Each number is 128 + 24 x the weight over its row's rms, rounded and kept within 0 to 255. Layers, rows and columns count from 0. The size above them is the row's rms in percent of the matrix's.

# layer 7 MLP up, 1024x256, rms 0.175, rows 347-399, columns 0-63
size [103  94  95 102  89 108  95 102 103 102 108 102 103 100 100 100  95 106  95  93 100 104  94  96 100  92 103 110  97  97 104 145 104  94 103  95  99  99  96 101 103 100  94 108  97 105  95  96  92  98  96 101  93]
[[144 104  84 114 153 128 132 136 120 139 151 119 125 105 162 146  82 146 107 162 129 161 102 138 140  86 145 143 139  96 151 112 166 141 138 232 163 144 124 149 134 175 140 119 100 118 117 126 112 112 121 150 118 172 152 119 136  97 153 104 145 138 121 132]
 [128 156 134 144 152 130 148 114 168 141 123 205 119 113 121 134 112 130 134  67 101 149 168 143 120 158 107 130 144 100 114 162 138 107 107 161 131 122 114 126 110 123 126 138 159 100  84 140 114 121  93 198  91 148 106 125 114 104 137  92 114 142 127 151]
 [164 152 122 108 111 131 135 155 126 163 161 117 118 168 163  83 156 151 159 127 143 119 153 125  94 138 124 140 172 165 120 163 153 126 147 147 112 152 111 117 144 161 130 104 155  89 113 114 128 155 127 166 106 104 101 114 111 121  67 167 131 154 149 107]
 [142 123  91 139 140 142 151 148 109 125 140 110 119 148 135 139 102 108 168 138 119 176 112 114 124 118 159 146 138 176 116 125  85  91 118 156  90 120  89 135 167 129  85 123 136 102  97 130  89 153 143 124 150 116  94 137 158 117 146 107 103 111 112 158]
 [167 159 138 139 133 127 108 145 148 139 141 139 159 114 141 103 118 154 118 125 128  96 126  90 138 105 107 172 142 105 111 125 155 140 173 139 183 148 130 136 133  89  82 118 100  81 143 161 135  97 170 108 170 151 152 137 177 100  82 117 135 134 134 128]
 [178 128  96 167 106 107 116 135 150 137 135 120 146  95 155 127 142 125 154  95 162 106 131  86 145 132 140  85 136 136 133 120 149 122 136 113 141 146 137 119 111 140 148 154 152 140 151 162  71 134 113 121 112 123 130 149  91 132 133 144 152 101 128 137]
 [101 135 119  96 123  82 168 138 137 111 102 130 103 147 152  96 105 102 144 107 115 134 127 131 157 167 150 181 154 167 110 145 114 151 141 126 110 128 119 101 175 150 128 175 121  87 115 124 121 155  92  99 166 146 125  39 102 125 163 115  90 143 134 122]
 [161 157 131 118 127 113  98  96 130 162 164 150  55 144 145 190 122 184 121 125 144 149 117 134 148 105 151 148 118 141  96 148 151 142 119 139 167 129 161 149  90 113 153 134 134 118 144 151 132 126 173 151 117  90  86 137 165 125 113 143 135 136 172 154]
 [ 91 129 107 140 136 116  84 127 138 143 141 120 150 127 101  85 118 113 147 110 122 129  97 133 172 135 142 166 121 130 131  65 150 168 104 141  94 131 151 154 123 121 117 127 146 130 127 120  88  88 126 136 136 138  99 107 191 129 149 101 179 106 151 155]
 [109 114 149 121  96 109 113 123 132 107 105 114 142 123 112 168  93 163 133 122 146 131 118 119  90 110 123 142 118 143 159 138 134 169 166 105 124 171 105 144 147 156 131 118 129 163 172 154  98 126  92 133 131 151 134 118 142 109 162 156 140  84 130 119]
 [ 90  67 164 128 145 103 146 155 108 121 143 129  96 171  79  98 124  98 132 120  87 151 112  94 134  91 116 170 118 119 142 145 141 125 160  91 120 135 140 133 122 144 146 140  94 153 135 100  94 181 150 157 160 160 146 137 122 151 124 101 139 171 152  92]
 [104 136  81  97 146 111 166 127 160 129  98 102 147 109 123 174 139 127  91  99 172 106 164 140 102 122 159 111 130 126  77 136 143 122 135 120 132 145 141 149 118 110 144 116 110 117 189 115 119 108 158 113 121 102 143 115 107 170 160 121 118 135  98 132]
 [159 135 136 146 147 136 122 107 138 151 177 121 145 113 126 113 133 162 112 147 152 136 141 107 142  89  96 111 118 178 110 145 137 144 105 153  99 137 134 125 159 141 115  96 110 134  91  97 111 125  73 152 105 132 101  99 116 138 178 114 108 113 157 135]
 [137 136 134 164 190 161 107 132 156 141 141  92 175 116 113 151 119 111 113 166 133 136 136 122 134 109 119 103 130  86 112  87 158 106 129 110  76  87  77 143  96 105 115 120  97 125 122 114 125 140 163 138 141 126 128 148 123 139 115 117 150 156 124  90]
 [105 142 151 112 142 137 187 149  93 121 160 120 119 141 103 112 122 142 109 128 135 123 116 127 131 107 128 167  86 136 102 115 118 102 119 143  86 168 148 124 127 161 108 174 109 141 109 114 124 167 130 107 143 172 132 126 136 152 148 129  78 132 130 150]
 [162 112 142 148 133  95 153 120 150 100 138 140 121 129 152 129 123 110 164 148 149 144 102 115 140  96 115 135 108 181  98 125 107 147  97 126 133 139 118 122 148 130 115 118 156 151 152  94 131 147 121 141 173 187 122 118 108 125 129 156 161 108 112 165]
 [158 158 118  90 112 121 168 144 140 152 129 116 126 120  90 161 132 137 120 176 163 153 111 133 171 127 118 128 105 117  55 157 147 132 179 123 121 106 127  74 108 128 134 123 124 117 150 161 135 121 135 103 134 139 158 169 142 170 120 140 107 172 137 150]
 [111 130 131 171 130 124 131 133 135 148 174 101 176 160 127 120 148 124 138 164 104 123  83 156  47 153 141 110 175 136 129 135 115 164 134 109 125 163 103 145 160 142 157 155 147 122 155 108  92 118 139 167 170 172 148 109 116 167 167 141  92  61 175 134]
 [ 86 126  96 141 103  94  81  66 141 148 132 134 171  97 156 134  90 143 140 136 129 137 107 140 113 146 138 111 141 133 155 105 117 149 113 118 138  78 106 129 135 113 137 108 110 151 144 107 137 136 148  96 152 153 114 111 162 138 146 129 147 150 163 169]
 [152 139 117 157  81 165  97 139 150 145 151 158 145  95 144 132 129 159 159 116 156 168 146 118 192 112 116 162 162 142 110 114 177 121 145 146 149 110 138 114 128 103 117 111 134 164 142 119 143 102  91 134 105 139 137 124 145 113 103  97 138 122 125  84]
 [118 110 102  94 129 119 155 116 142 101 150 138 153 125 124 150  88 137  97 152 113 145 123 105 135 106 115 183 154 145 111 137 146 132 155 165 120  99 115 104  90 151 146 137 139 178 160 147 111 162 166 105 119 148 130 165 108  90 113 134 171 135 162 200]
 [179 114 102 148 114  98 148 114 139  91 155 105 112 126  89 116 163 104 135 129  74 128 125 124 149 159 119 152 153 115 149 106 121 109  93 109 112 150 118 130 128 126 146 129 137 136 130  98 181 100 164 112 131 155 132 136 121 153 160 144 130 144 122 149]
 [131 175 134  86  86 105 154 146  91 134 131 138 138 211 139 128 188 112 134 119 138 127 152 124 134 184 175 145 124 106 116  68 113 142 113 154  89 128 118 128 140 166 129 120 151 129 146  97 113 116 136 139 149 124 166  78 125 138 129 135 159  82  91 172]
 [134 155 147 109 145 141 126 124  91 108 109 117  91 100 153 158 115 121 141 151  92 139 146 170 115 124 129 112 152 157 143 123 122 170 146 115  99 135 175 119 113 178 180  82 113 119 113  62 153  98 163 123 150 180  78 164  83 141 180 133 130 114 111 143]
 [161 135 117 126 137 138 128 119 148 163  75 176 120  85 127 137 120 137  96  84 121 125 108 157 153 133 111 127 119  78  98 164 153 121 128 157 136 134 152 136 116 130 142 164 123 138 161 148 131 106 118 132 113 119 103  57  91 107 145 126 140 126 132 149]
 [147 129 153 105 133 137  79 133 138 130  88 113 157 143 110 133 106 121 119 158 140 137 161 124 139 138 127 133 120 178 143 177 157 140 125 105 102 131 157 114 162 143 136 152  97 121 159  99 106 129 131  93 149 127 105 136 154  98 149 139 143  82 113 154]
 [106  97 132 143 130 131 172 109 144 105 186 154  89 155 102 110 125 154 129 147 181 134  73 129 145 146 155 114 117 108 130 121  89 108 159 160 136 149 151 146 145 104 145 119 128 130 152 116 119 131 106 113 114 126 161 100 130 134 145 162 142  99 143 139]
 [100 130 113 125 136 146 121 142 140  93 228 131 163  90 153 155 133 140 106 109 116 120 183 146 110 154 114 115  99 122 105 133 144 128 126 167 122 129 112 108 144 171 122 135 105 104 122 130 108 137 138 101 104 152 168 163  92 120 129 130 128 174 150 120]
 [137  97 156 101 130 125  87 144 122 121 150  93 145 163 118 117 136 104 155 116 133 162 104 114 102 123 142 138 145 137 135 133 107 121 144 150 133 120 141  97 148 176 113 122 169 139 104 147 112 144 128 164 112 108 121 153 128 111 143 117 149 158 120 102]
 [143 129 139 132 124 130 113 109 131 110 145 120 106  81  85 159 118 112 126 122 109 134 134 132 165 130  92 114 105 115 121 101 124 100 124 108  96  95 131 145  98 153 183 109 150 131 116 132  97 157 129 130 158 141 109 127 152  84 181 155 105 161 120 186]
 [162 104 119 145  87  74 141  82 106 170 129 125 127 127 152 106 126 119 100 146 110 103 132 148 117 139 139 128 149 126 106 120 176 118 140 130 140 141 127 147 123 138 111 123 143 129 128 123  84 121 114 153 165 153  94 127 153  89  81  88 166 146  67 123]
 [ 31 164 115 149  79 109 129 117 129 160 134 115 121 120  71 161 191 145 143 151 121 142 168 114 144 139 112 111 136  79 135 189 122 139 149 146 132 122 123 136 128 110 118 143 116 115 129 110 141 115 150 140 138 116  92 107 147 102 134 112 135 100 134 156]
 [125 128 107  91 139 103 105 153 127 142 159 139 101 153 137  93  90 142 116 122 147 174 142 104 121 144 151 114 144 156 122 204  94 168 169 153 145  96 129 104 131 123 127  88 125 124 122 134 121 109 137 127 142  97 154 107 153 165 138 119 133 140 182 123]
 [115 157 118 125 100 121 131 151 151 147 102 144 120 116  99 117  95 143 154 141 152 118 134 115 154 181  89 121 103 132 156 144 148 152 148 127 119 129 127 127  90 100 133 133 103  87  66 138 119 168 117 134 118 138  95 109 107 167 179 145 179 135 165 114]
 [166 110 140  92 103 184 157 138 166 138 123 146 138 117 108 129 100 116 138 117 155  98 126 113 107 133 135 133  99 111 138 120 166 129  77 132 126 136 175 153 143 112 104 150 107  84 125 130 132 132 138 145 114 146 184  74 126 124 122 101 124 116 162 149]
 [ 83 128 126 125 105 108 146 119 143 157 178 113 115 164 131 134 138 100 123 139 158 140 126 130 124 154 120 134 141 144  92 119 160 121 110  92 158 109 125 176 127 120 154 183 158 142 113 157 136 102 131 119 138 130 162 157  82  80 120 142 110 131 129 172]
 [146 122 118 117 111 173 118 133 142 159 119 171  97 180 164 153 115 139 159 116 141 100 123 103 153  92 123 129 118 167  90 128 155 123  99 137 114 126 108 189 129 116 112 117 163 168 106 127 149  97 125 140  91 111 103  92 116 114 128 143 119 118 132 127]
 [126 121 152  74 142 128  98  76 143 107 138 151 143 128 143 163 160 148 116  89 175 133 179 108  99  78 123  86  84 147 109 145 127 122  94 156 103 149 126 119 139 132 118  94 173 122 111  94 159 114 100 130 100 164  92 118 124 118 220 134  85  91 114 136]
 [156 109  64 117 149 115 153 138 121 139  93 109 117 121  99 116 110 134 159 120 168 138 141 103 118 126  88 105 163 125 122 112 164 151 135 153 131 102 136  92 117 119 104 159 109 140 145 153 135 133 117 169 150 101 161 149 109 133  97 157 176 125 132 166]
 [ 99 136 130 119 164 108 142 123 156  97 117 171 120 170 142 129 119 101 109 102 155 122 135 105 145 131 118 150  96 144 141 120 143 142 139 115 130 113 127 113 106 117  84 133 142 101 109 157 111 148 107 109 140 146 128 104 166 110 119  85 140 115 140 123]
 [129 134 122 121 117 114 154 135 134  87 130 112 104 126 121 159 105 126 146 100 168 135 121 119  86 160 146 172 101 113 154 110 120 163 125 161 120 133 129 119 136 144 100 136 157 124 156  88 128 104 149  92 168 150 131  89 131 106 109 100 135 106 139  98]
 [229 130 149 169 151 127 177  98 133 101 127 140 170 124 129 162 139 152 122 126 120 103 158  88 182 117 115 152 148 140 157 150 162 143  67 112 144 114 129 135 117  63 126 136  91 118 186 121 135 137 123 128 141 106 157 125 132 138 129 117 111 125 135 160]
 [162 125  86 111 167  99 110 141 107 103 150 156 129 151 136 165 109 138 135 124 109 110 128 142 140 150 114  85 115 110 178 153 134 138 122 111 139 113 127 137 154 126 110 159  99 129 133 127 125 124 158 135 114 129 116 130 135 158 141 151 115 128  93 146]
 [149 132 145 117 132  76 165  92 127 129 124 149  74 174 123 137 136 137 112 121 159 112  93 136 132 120 108 157 124 124 112 113 128 158 121 116 121 127 176  78 115 125 128 129  99 106 144 147 175 155 125 125 121 137 155 119 135 158 113 118 146 126 142 102]
 [139 145 111 126 148 133 106  44 159 107 123 117 138 125 135 149 125 136 120 115 130 174 136 118 145  97 159 146  88 122 129 123 148 114 143 136 109  78 106 136 116 140 147 122  96 115 141  92 117 123 172  97 136 161 125 139 115 135 110 116  85 114 182 115]
 [148  98 184 129 139 148 133 141 161 109 149 115 186 144 129  93 104 138 112 112 125 175  92 133 117 148 149 149 130 121 128 129 135 121 126 102 125 129 167 145 142  98 124 135 113 133 149 116 102 149 157 100  63 140 166 129 136 156 120 103 119 116 170  89]
 [135 110 143 104 100  63 123 121 141 173 189 135 115 162 122 151 160 171 191 153 155 130 140 146 120 136 125 115 116 119 105 100 128 114 119 136 124 142 150 108 173 105 133 137 107 138 127 161 114 141 144 134  97 111 126 124 124  96 122 138 131 114 155 143]
 [154 167  99 128 121 117 159 136 151 102  98 144 151 115 131 120 114 163 127 116 123 107 131  82 141 118 147 136  56 180 123 143 127 103 124 117 146  88 110 148 197 132  97 110 116 134 132 109 129 117  80 133 123 138 146 140 107 118 137 170 112 134 130 108]
 [157 131 125 132 122 167 128  95 177 143 143 124 154 106 118 130 118  96 129 126 137 107 106  83 119 116 164 107  83 112 127 142 153 148  92 119 102 133 110 101 148  84 128 159  92 105 142 105  70 139 152 165 113 165 122 134  74 135 127 107  87 127 104 144]
 [116 148 131  95 153 125 121 138 133 109 133 135 136  96 143 138 163  80 100 119 113 130 121 110 130 149 146 149 105 131 140  98  80 115 135 122  47 173 116 122 119 136 123 113 121 146 138 112 132  95  93 121 139 134 135  74 149 188 135  96 141 126 131 106]
 [182 146 170 169 138 145 141 123 148 142  89  92 109 110 100 143  85 158 134 114 137 149 117 129 144 132 125  95 140 113 165 138 143 144 161 134 101  92 161 117 108 152 123 169  87 122 147 162 150 101 152 109 114 131 125 102  79 133 157  99  86 143 123 124]
 [117 159  99 122 179 135  90  86 157 138 127 149 109 145 141 178 134 149  87 139 151 131  98 125 113 133 119 113 130 139  91 133 127 121 126 109 121 105 129 108  86 130 146 101  91 146 168 152  78  93 139 159 115 131 124 143 120 139  94 142 148 136 112 141]
 [168 159 111 161 117 119 106 122 156 118 135 114 120 141 120 157 145 131 102 116 134  91 157 166 173 105 142  72 149 135 115  95 145 108 108 138  98 125  99 131 126 113 143 116  68  85 142 127 141 119 123 152 105 165 157 111 131 185 125 130 136 121 133 179]]
# layer 7 MLP down (transposed), 1024x256, rms 0.178, rows 347-398, columns 0-63
size [ 96  95  98  99  79 107  98  84  99 103 110  95  96 106  96  90 103 103  95  99 107  99 106  93 105  92 109 100 107  99 100 108 100 103 109  93 105  99 100 108  99 108  88 102 110 110  92  93  88  91  94  94]
[[114 116 139 144 158 115 140 105  66 144 126  74 138 171 123 121 128 127 126 127 167  79 169 167 116 115 162 129  99 134 131 136 134  82 129 156 112 116 146 121 116  87 132 110 172 141 127 150  99 154 123 119 120 166 145  86 110 196 167 130 130 109 176 160]
 [179 157 124 137 127  94 117 136 157  87 138 146 132 158 116 126 143  80 123  99 154 132 130 105 142 122 139 139 154 151 108 113 132 143 141 169 106 128 118 172 108 135 145 137 111 143  88 117 118 108  99 121 123 117 144 152 108 167 129 123 122 114 123 141]
 [101 153 103 163 149  85 101  98 147 128 141  84  50 115 129 133 169 110 135 178 116 119  75 148 128 120  90 165 104 121 169 169  87 112 145  93 131 132 127 157 147 118 112 115 142 113  92 106 135 133 124 120 183 178 143 137 124 111  95 164 116 169 158  95]
 [109 143 125 128 148 122 143 137 131  97 112 103 127 102 126 123 118  81 136 116 148 117 113 125 110 135  99 100 110 161 126 120 140 118 145 167 138 131 127 155 151 166 138 141 138 121 147  59  85 148 146 146  73 120 132 182 152 130  84 123 168  99 106 150]
 [211 134 124 128 138 158 134 152 119 150 119 109 167 101 109 135 141 104 137  99 132 135 135 155 112 122 168 145 134 122 133 112  90 144 173  93 118  95 115  86 139 162 140 114  93 147 165 103  99 133 100 131 213 154 149  81 104 175 152 132 155 132 135 135]
 [178  93 160 139 102 151 158 133 166 130  90 118 110  63 128 122 123 134  91  98 137 168 164  96 127 127 130  58 122 134 111 126 129 110 149 149 132  95 145 124 118  97 115 114 170 105 153 116 111  91 147 153 103 174 133 127 120 121 139 155 129 121 157 133]
 [ 86 127 148 138 147 109 130 114 134 155  96 109 108  95 171 125 181 131  99 150 115 109 137 143 114 122 139  99 109  93 161 128 111  99 107 118 117 163 126 161  94 101 111 121 129 138 201 122 167 119 141 102 124  81 115 124 133 109 108 148  84 122  92 129]
 [217 139  91 113 111 119 114 140 172 121  66  74 121 143 159 121 119 136 169 124 136 140 147 156  88 126 130 122 149 102 137 124 107 140 114 138 135 128 119 157 129 178 148 137 102 106 119 107 146 158 105 115 169 149 100 154 104 120 145 143  97 148 116 146]
 [162 137 126  90  99 156 180 137 170 118 163 110 145 135 143 141 138 179 143 125 110 150  62 130 157 140 125 158 128 103 114 123 112 129  98 143 147 104 145 122 128 150 119 146 145 107 135 142 133 154 136 157 120 140 137 152 144  95 132 161 154 124 154 160]
 [ 96 114 127 116 120 140 113 136 156 111 181  84  93 136 136 124 138 145 119 158 132 148 109 151 161 108 157 177 121 143 116 117 120 161 129 162 137 121 129 166 143 145 161 166 103 137 163 139 159 187 154 147 143 118 116 118 156 142 125 167 110 104 113  95]
 [165  98 161 153 154 174 149 157 107 113 126 139 131 160 117 188 106 120 111 161  90 173  98 151 156 108  65 125 129 128 127 142 151 144  81 137 123 132 111 145 121 190 135 145 104 124  98  85 128 154  98 134 171 147 149 108 124 104 116 108 119 129 167 110]
 [190 119 148  87 126 171 113 130 170 121 113 100 113 133 151 125 151 111 140  81 116 145 116 140 154 122 116 128 116 105 120 137 110 145 159  81 140 153 116 148  93 113 135 109 137 111 126 106 140 140 187 133 121 129 134 125 142 116 118 101 110 148 142 151]
 [136 111 119 154 147 159  90  88 107 132 164 119 165  76 152 104 119 151 123 125 162  87  63 165 138 119  82 130 111 117 140 151 131 165  99 137 103 147  55 112 111 109 131 133 154 153 116 138 110 108 116 143  87 132 126  80  83 166 103 150  96 126 136 141]
 [139 120 133 120 128  59 145  72 153 129 104 158 141 121 147 107 144 123  83 160 128 109 127 123 124  94  97 141 119 137 141 139 133  98 133 119 145 123 105 148 108 172  54 114 137 125 149 123  66 151 132 133 133 141 116 124 120 131  46 126 100 135 155 129]
 [110 122  94 128 126 127  94 143 128 113 133 158 146 118 127 118 156 129  86  98 140 139 137  88  95 131 145 122  99 109 120 138 105  98 193 158  91  96 128 126 160 140 169 134 139 134 176 125 147 123 117 140 101 113 116 118 108  96  98 112 146 116 127 137]
 [149 105 153 130 117 210 129 103 129 148 100 133 137 113  88 111  96 139 108 133 142  74 132 127 138 160 108 159 130 106 126 150 156 136  93 108 126 105 139 117 141 150 128 136 138 180 119  67 136 111 108  99 192  97 137 152 125  85 142 140 136 146 142 146]
 [179 118 175 151 149 120 125 115 123 115 124 146 127 115 121 130 128 114 200 120 131 179 130 135 142 163 106 184 158 137 140 113 161 134  82 122 125 152 137 131 147  87  89 123  95 113 112 152 136 113 103  73 100 103 145 103 125 116 138 159 116 171 121 134]
 [ 96 139 133 151 168 104 101 114 132 139 125  96 189 135 132 124 127 146 176 147 125 141 122 128 102 107  94  89 130 103 117 120 177 138 120 115 117 159 171 171  85 131 138 121 101 131 158 114 127 102 125 133 128 123  92 147 104 184 150  83 113 100 112 122]
 [150 156  78 108 150 169 107 150 100 122 133 145 145 110 135 126 157 173 142 106 111 126 149 159 104 109 116 118 149 103  85 118 135 116 104 110 121 163 106 117  99 154 178 147 120 106 104 133 141 108 107 119 136 131 167 104  85 111 139 160 112 112 123 126]
 [189 190 108 126 109 132 114 116 144 130 143 175 147 108 126 118  95 166 107 115 169 142 116 121 149  75 124 133 133 165 129 109 128 101 106 125 140 141 166 151 107  91 143 134 120 106 145 152 169 157 145 111 100 114 143 148 140  97 106 120 132 155 142 134]
 [133 133 104 156 117 176 147 120 116  76 100 105 112 181 106 127 109 121 152 118 142 147 157 164 119 150 133 108 120 124 124  96 133  96  85 130 105  87 100 147  96 135 148 135 102 113 107 163 109 128 101  87 107 111  97 152 128 137 158 119 140 139 124  98]
 [213 111 121 131 143 111  92 141 104 148 157 173 182 137 114 166  86 164 149 140  71 169 154 156 145 131 130 128 101 137  95 107  93 152 108 115 124 122  98 130 119 140  86 141 135 147 164 144 115 131 148  97 156  80 139 124 170 122 133 101 115  96 118 116]
 [146 162 128 131 147  90 141 153 132 123 108 145 132 150 124 144 132 152 137 159 152 102 145 140 112 135 132  80  95  78 111  96 110  84 145  99 142 122  89 131 117 108 127 118 157 144 142 176 128 114 122 161 113 150 126 130 164 134 107 140 113  78 106 132]
 [121 157 119  85 157 155 171 131 116 106 107 157 134 139  65 150 146 105 155 146 130 123 135 133 140 147 119 115 136 144 168 138 124 141 123 173 130 112 171 116 132 139 165 127 133  99 175 130 155  79 158 115  96 114 125 107 117 123 143 120 123 123 196 156]
 [112 160 113 151 115 149 140 156 105  81 135 120 145 123 141 152 144 136  79 121  70 171 114 159 164 135 164 119 114 123  97 105 131 122 116 110 103 116 155 133 146 141 118 145 132 121 104 176 107 109 147 106 151 128 174 115 150 153 120 131 168  91 157 110]
 [193 128 144 118 128 129 153 134 135 119 118 124 159 157 148 101 134 176 149 109 121 127  95  77 133 164 154 152 138 126 114 114 130 148 130 159 130 116 151 139 133 133 109 114 115 109 137 111  85 140 121 138 110 128 117 103 124 100 143 167 132  85 106  99]
 [145 150 149 150 170 133 158 106 179  91 127 135 111 151  69 118 137 100 149 123 133 148  85 163  92 148 141 110 138  90  88 131 112 120 162  84 129 104 133 115 109 119 175 106 127 164  87  97 152 142 133 136 143 158 132 103 129 109 139 150 128 139 129 144]
 [109 139 128  95 134 161 118 149 125 114 128 126 137 151 142 150  93 138  83 103 103 136 150 160 113 143  76  99 128  91 135 133 118 145 151 152 128 144 128 167 172 145 133 136 125 110 155  74 122 133  99  96 103 134 116 131  84 103 124 105 110 153  94 112]
 [114 100 118 109  97 125  86 124 133  87 157 136 128 121 106 112 112 150 133 100  91 167 113 120 148 179 163  93 125 112 153 114 100 148  61 122 142 164 112 144 131  98 126 133 121 136 111 145 158 147 133 161 140 145 134 105 147 152 181 161 154 139 135 132]
 [110  86 114 131 151  69 110 127 108 145 175 138 118  89 104 105 121 121 130 130 111 144 127  73 156 132 100 129 133 127  91 145 117 112 128 171 100 115 102 138 193 139 141 139 100 104 104 129 139 129  95 140 168 133 118 125 128 134 112 121 148 102 124 122]
 [150 113 154 200 127 147 145  88 122 164 141 138 121  92 149 108 125 135 186  93 113 142 130 125 161 102 124 104 134 137  89 133 130 131 119 121 158 135 132  93 160 128  98 135 142 119  73 162  97 114 124 121 112 131 103  89 152 131 155 117 108 137 100 109]
 [  0 125 128 117 121 137 133 104 123 117  92 111 120 113 104 126 132 135 120 123 126 122 128 139 130 163 138 118 114 123 169 159  87 110 124 106 128 103 150 115 150 160 167 137 186 141  99 104 120 107 213 140 151  91 120 156 117 128 110 119 125 155  97 145]
 [149 136 123 117  88 108 110 163  99 114 140 162 114 101 102 112 107  74 113 139 147 163 152  90 154 133 136 116 152 123 147 185 125 121 122 121 158 126 128 160  63 130 122 146  89 130 131 118 120 130  95  98 182 103 139  99 134 149 165 120  94 134 124 118]
 [137 106 132  70 117  98 115 132  93  90 102 123 163 114 112 146  93 102 132 120 122 139 132 126 158 103 147 183 107  97  90 161 123 145 170 117 112 137  93  83 136 144 156  97 135 133 151 128 136 152 105 112 125  98 148 126 127 118 163 143 166 119  87 133]
 [162 118 123 116 148  99 147 104  84 135 102 132 147 163 127  93 131 127 102 123 115  96 144 120 109 126 135 138 118 167 137 113 103 107  91 160 127 165 144 148 103 174 167 115  88 119 161  81  88 126 133  99 139 159 159 133 132 144 121 109 155 110 136  99]
 [ 76 103 103  86 172 112 147 116 137 116 136 166 167 104 140 158 160 138 116 126 118 147 159 145 126 107 143 123 129 147 161 142 151 158 121 124 151 106 129  85 134 146 112 139 162 126  73 156 123 113 138 129 136 159 129  85 114 125 130 143  80 164 125 133]
 [ 60 117 165  73 106 156 108 114 122 139  79 117 133 136 104 161  82  71 146 156 127 134 157 126 136 121 141 136 104 175 152  98 134  78 129 116 110 154 131 178  86 143 121 152 136 130 108 160 155 114 163 113 142  48  89 165 116 117 121 151 132 103 125 120]
 [ 94 170 143 152 108 118 143 130 144  98 152 153 152 130 147 132  86 158 143  97 136 142 130 100 149 133 117 154 125  96 113 136 166 120 142 208  75 148 135 124 163 119 116 148  99 127  72 140 148 119 113 139 132  97 166 154 126 148 156 151  89 177  60 115]
 [ 27 136 145 125 168 129 129 120 143 140 150 148 136  96 135 145 191 153 148 106 137 133 141 137  78 187 103 101 124 161 173  88  95 120 122  84 128 103 137 110 107 111 152 126  93 130 128 137 133 143 116 177  92 149 105 148 120 147  77 137 154  77 132 135]
 [ 76  91 139 118 145 112 116 156 138 137 153  95 137 103 129 116 155 104 121 152 168 127 158 120 133 130 108 133 120 134 127 108 160 128 150 148 125  91 124 112 130 155 121 140  94 118 149 123  85 159 116 126 160 130 149 150 146 125 150 164 129 154 137 125]
 [141 120  99 113 153 173 129  69 134 143 122 142 118 126 156  98 105 125 175 116 152 128 139 114  99 116 140 115 158 134  95 112 128 135  98 143 175 122 134 130 149 107 108 131 157 141 111 125 130 119 115 145 110 144 206 158 172  76 100 130 148 162 125 128]
 [193 171 160 118 110 118 117 135 136 128 147 131 142 154 139 152 124 118 120 113 111  87 146  89 116 111 155 172 110 117 152  91 126 125 126 122  93  77 135  59 153  89 142 111  87 105  88 128  91 131  89  88 144 182 122 136 116 148 127 148 129 141 108 123]
 [166 161 116 118 145 135 145  89 105 102 152 127  64 189 139 149 186 151 141 120 129 114 138 147 134 144 138 119 163  77  43 132 125 171 155 123 145 159 138 117 151 103 154 120 152 118 143 135 165 120  87  97 111  89 137 134 155 126 142 145 122 138 150 116]
 [150 129 171 116 114 129 130 150  91  99 143 166 100 142 148 119 131 121 130 138 107 134 108 154 100 137  85 158 178 118 152 112 102 126  78 136 131 136 122 115 131  91 174 149 125 132 148 119 117 125 101  61 112 168 152 120 118 108 169 110 126 134 105 120]
 [142  89 143 148 137 123 152 132 164 104 115 138 126 127 100 150 127 146 149 171 173 192 115 126 150 125 140 101 114 101 112 162 132 149 161 113 128 133  88 169 131 120 115 119 118 136 119 127 138 123  99 123 184 143 125 120 173 166 164 153 117  92 140 130]
 [ 56 116  96 112 184 144 144 161 124 102 131 162 159 125 136 104 162 119 136 171 155 143 135 149 124 135 112 140 150  95 109  58 145 100 128 123 101 101 127  76 154  90 155 145  97  73 133 136  99  83 159  94 167 119 131 143 121 104 138 128 104 119 171 163]
 [157 156 119 149 142 130 184 127 123 105 133 116 167 122 100 121 153 131 150 116 154 181 146 117 137 139 118 147 139 137 115 105 150 160 105 122 155 145 143 123  94 128 164 115 123 112 141 120 151 146 167 133 114 147 173 128 137 130 148  98 117  82 129 118]
 [131 102 152 154  92  95 158 131  94 118 123 126 107  85 135 155  96 133 124 142  87 166  86 104 106 123 131 152 140 112 148 108 120  99 165 121 158  85 100 144  52 106 139 134 119 135 107  98 136 151 101 108 136 103 139 121 130 116 105 104 150 114 160 133]
 [194 108 131 115 154 139 144 116 149 131 119 153 131  83 122 122 172 158 107 132 102 163 137 127 122 141 115 131 107 123 151 139 113 169 130 180 114 121 111 147  78 129  78 121 146  90 144 136 134 121  79 107 134 138 124  97 142  87 120  92 135 136 141 142]
 [145 162 168 116 141 121 153 144 125 142 117 125 130 117 155 130 104 163 147 132 141 175 140  96 159 126 149 102 161 141 166 140 144 113 101 105 131 161  75 174  93 103 118 194 154 142 121 109 121 130 128  94 163 138  82  97 131 124 120 167 124 136  97 131]
 [147 152 113  98 120 128 115 110 116  68 100 120 131 117 145 126  59 128  99 145 170 101  92 125 153 123 131 169  85 169 114 140 104 133 162 142 184 148 136 109 175 139 147 134 120 119 148 101 124 104 137 123 139 132 113 140 127 141 137 151 120 108 139 114]
 [112 142  98 136 102 106 113 129 161 149 111 118 148 139 120  97 144 144 142 134 164 109 136 174 130 157 138 105 159 131  81 132 126 146 100 127 151 182 138 152 124  96 140 100 131 105 151 158  97 106  99  79 109 141 119 162 142 138 114 156 115 142 113 152]]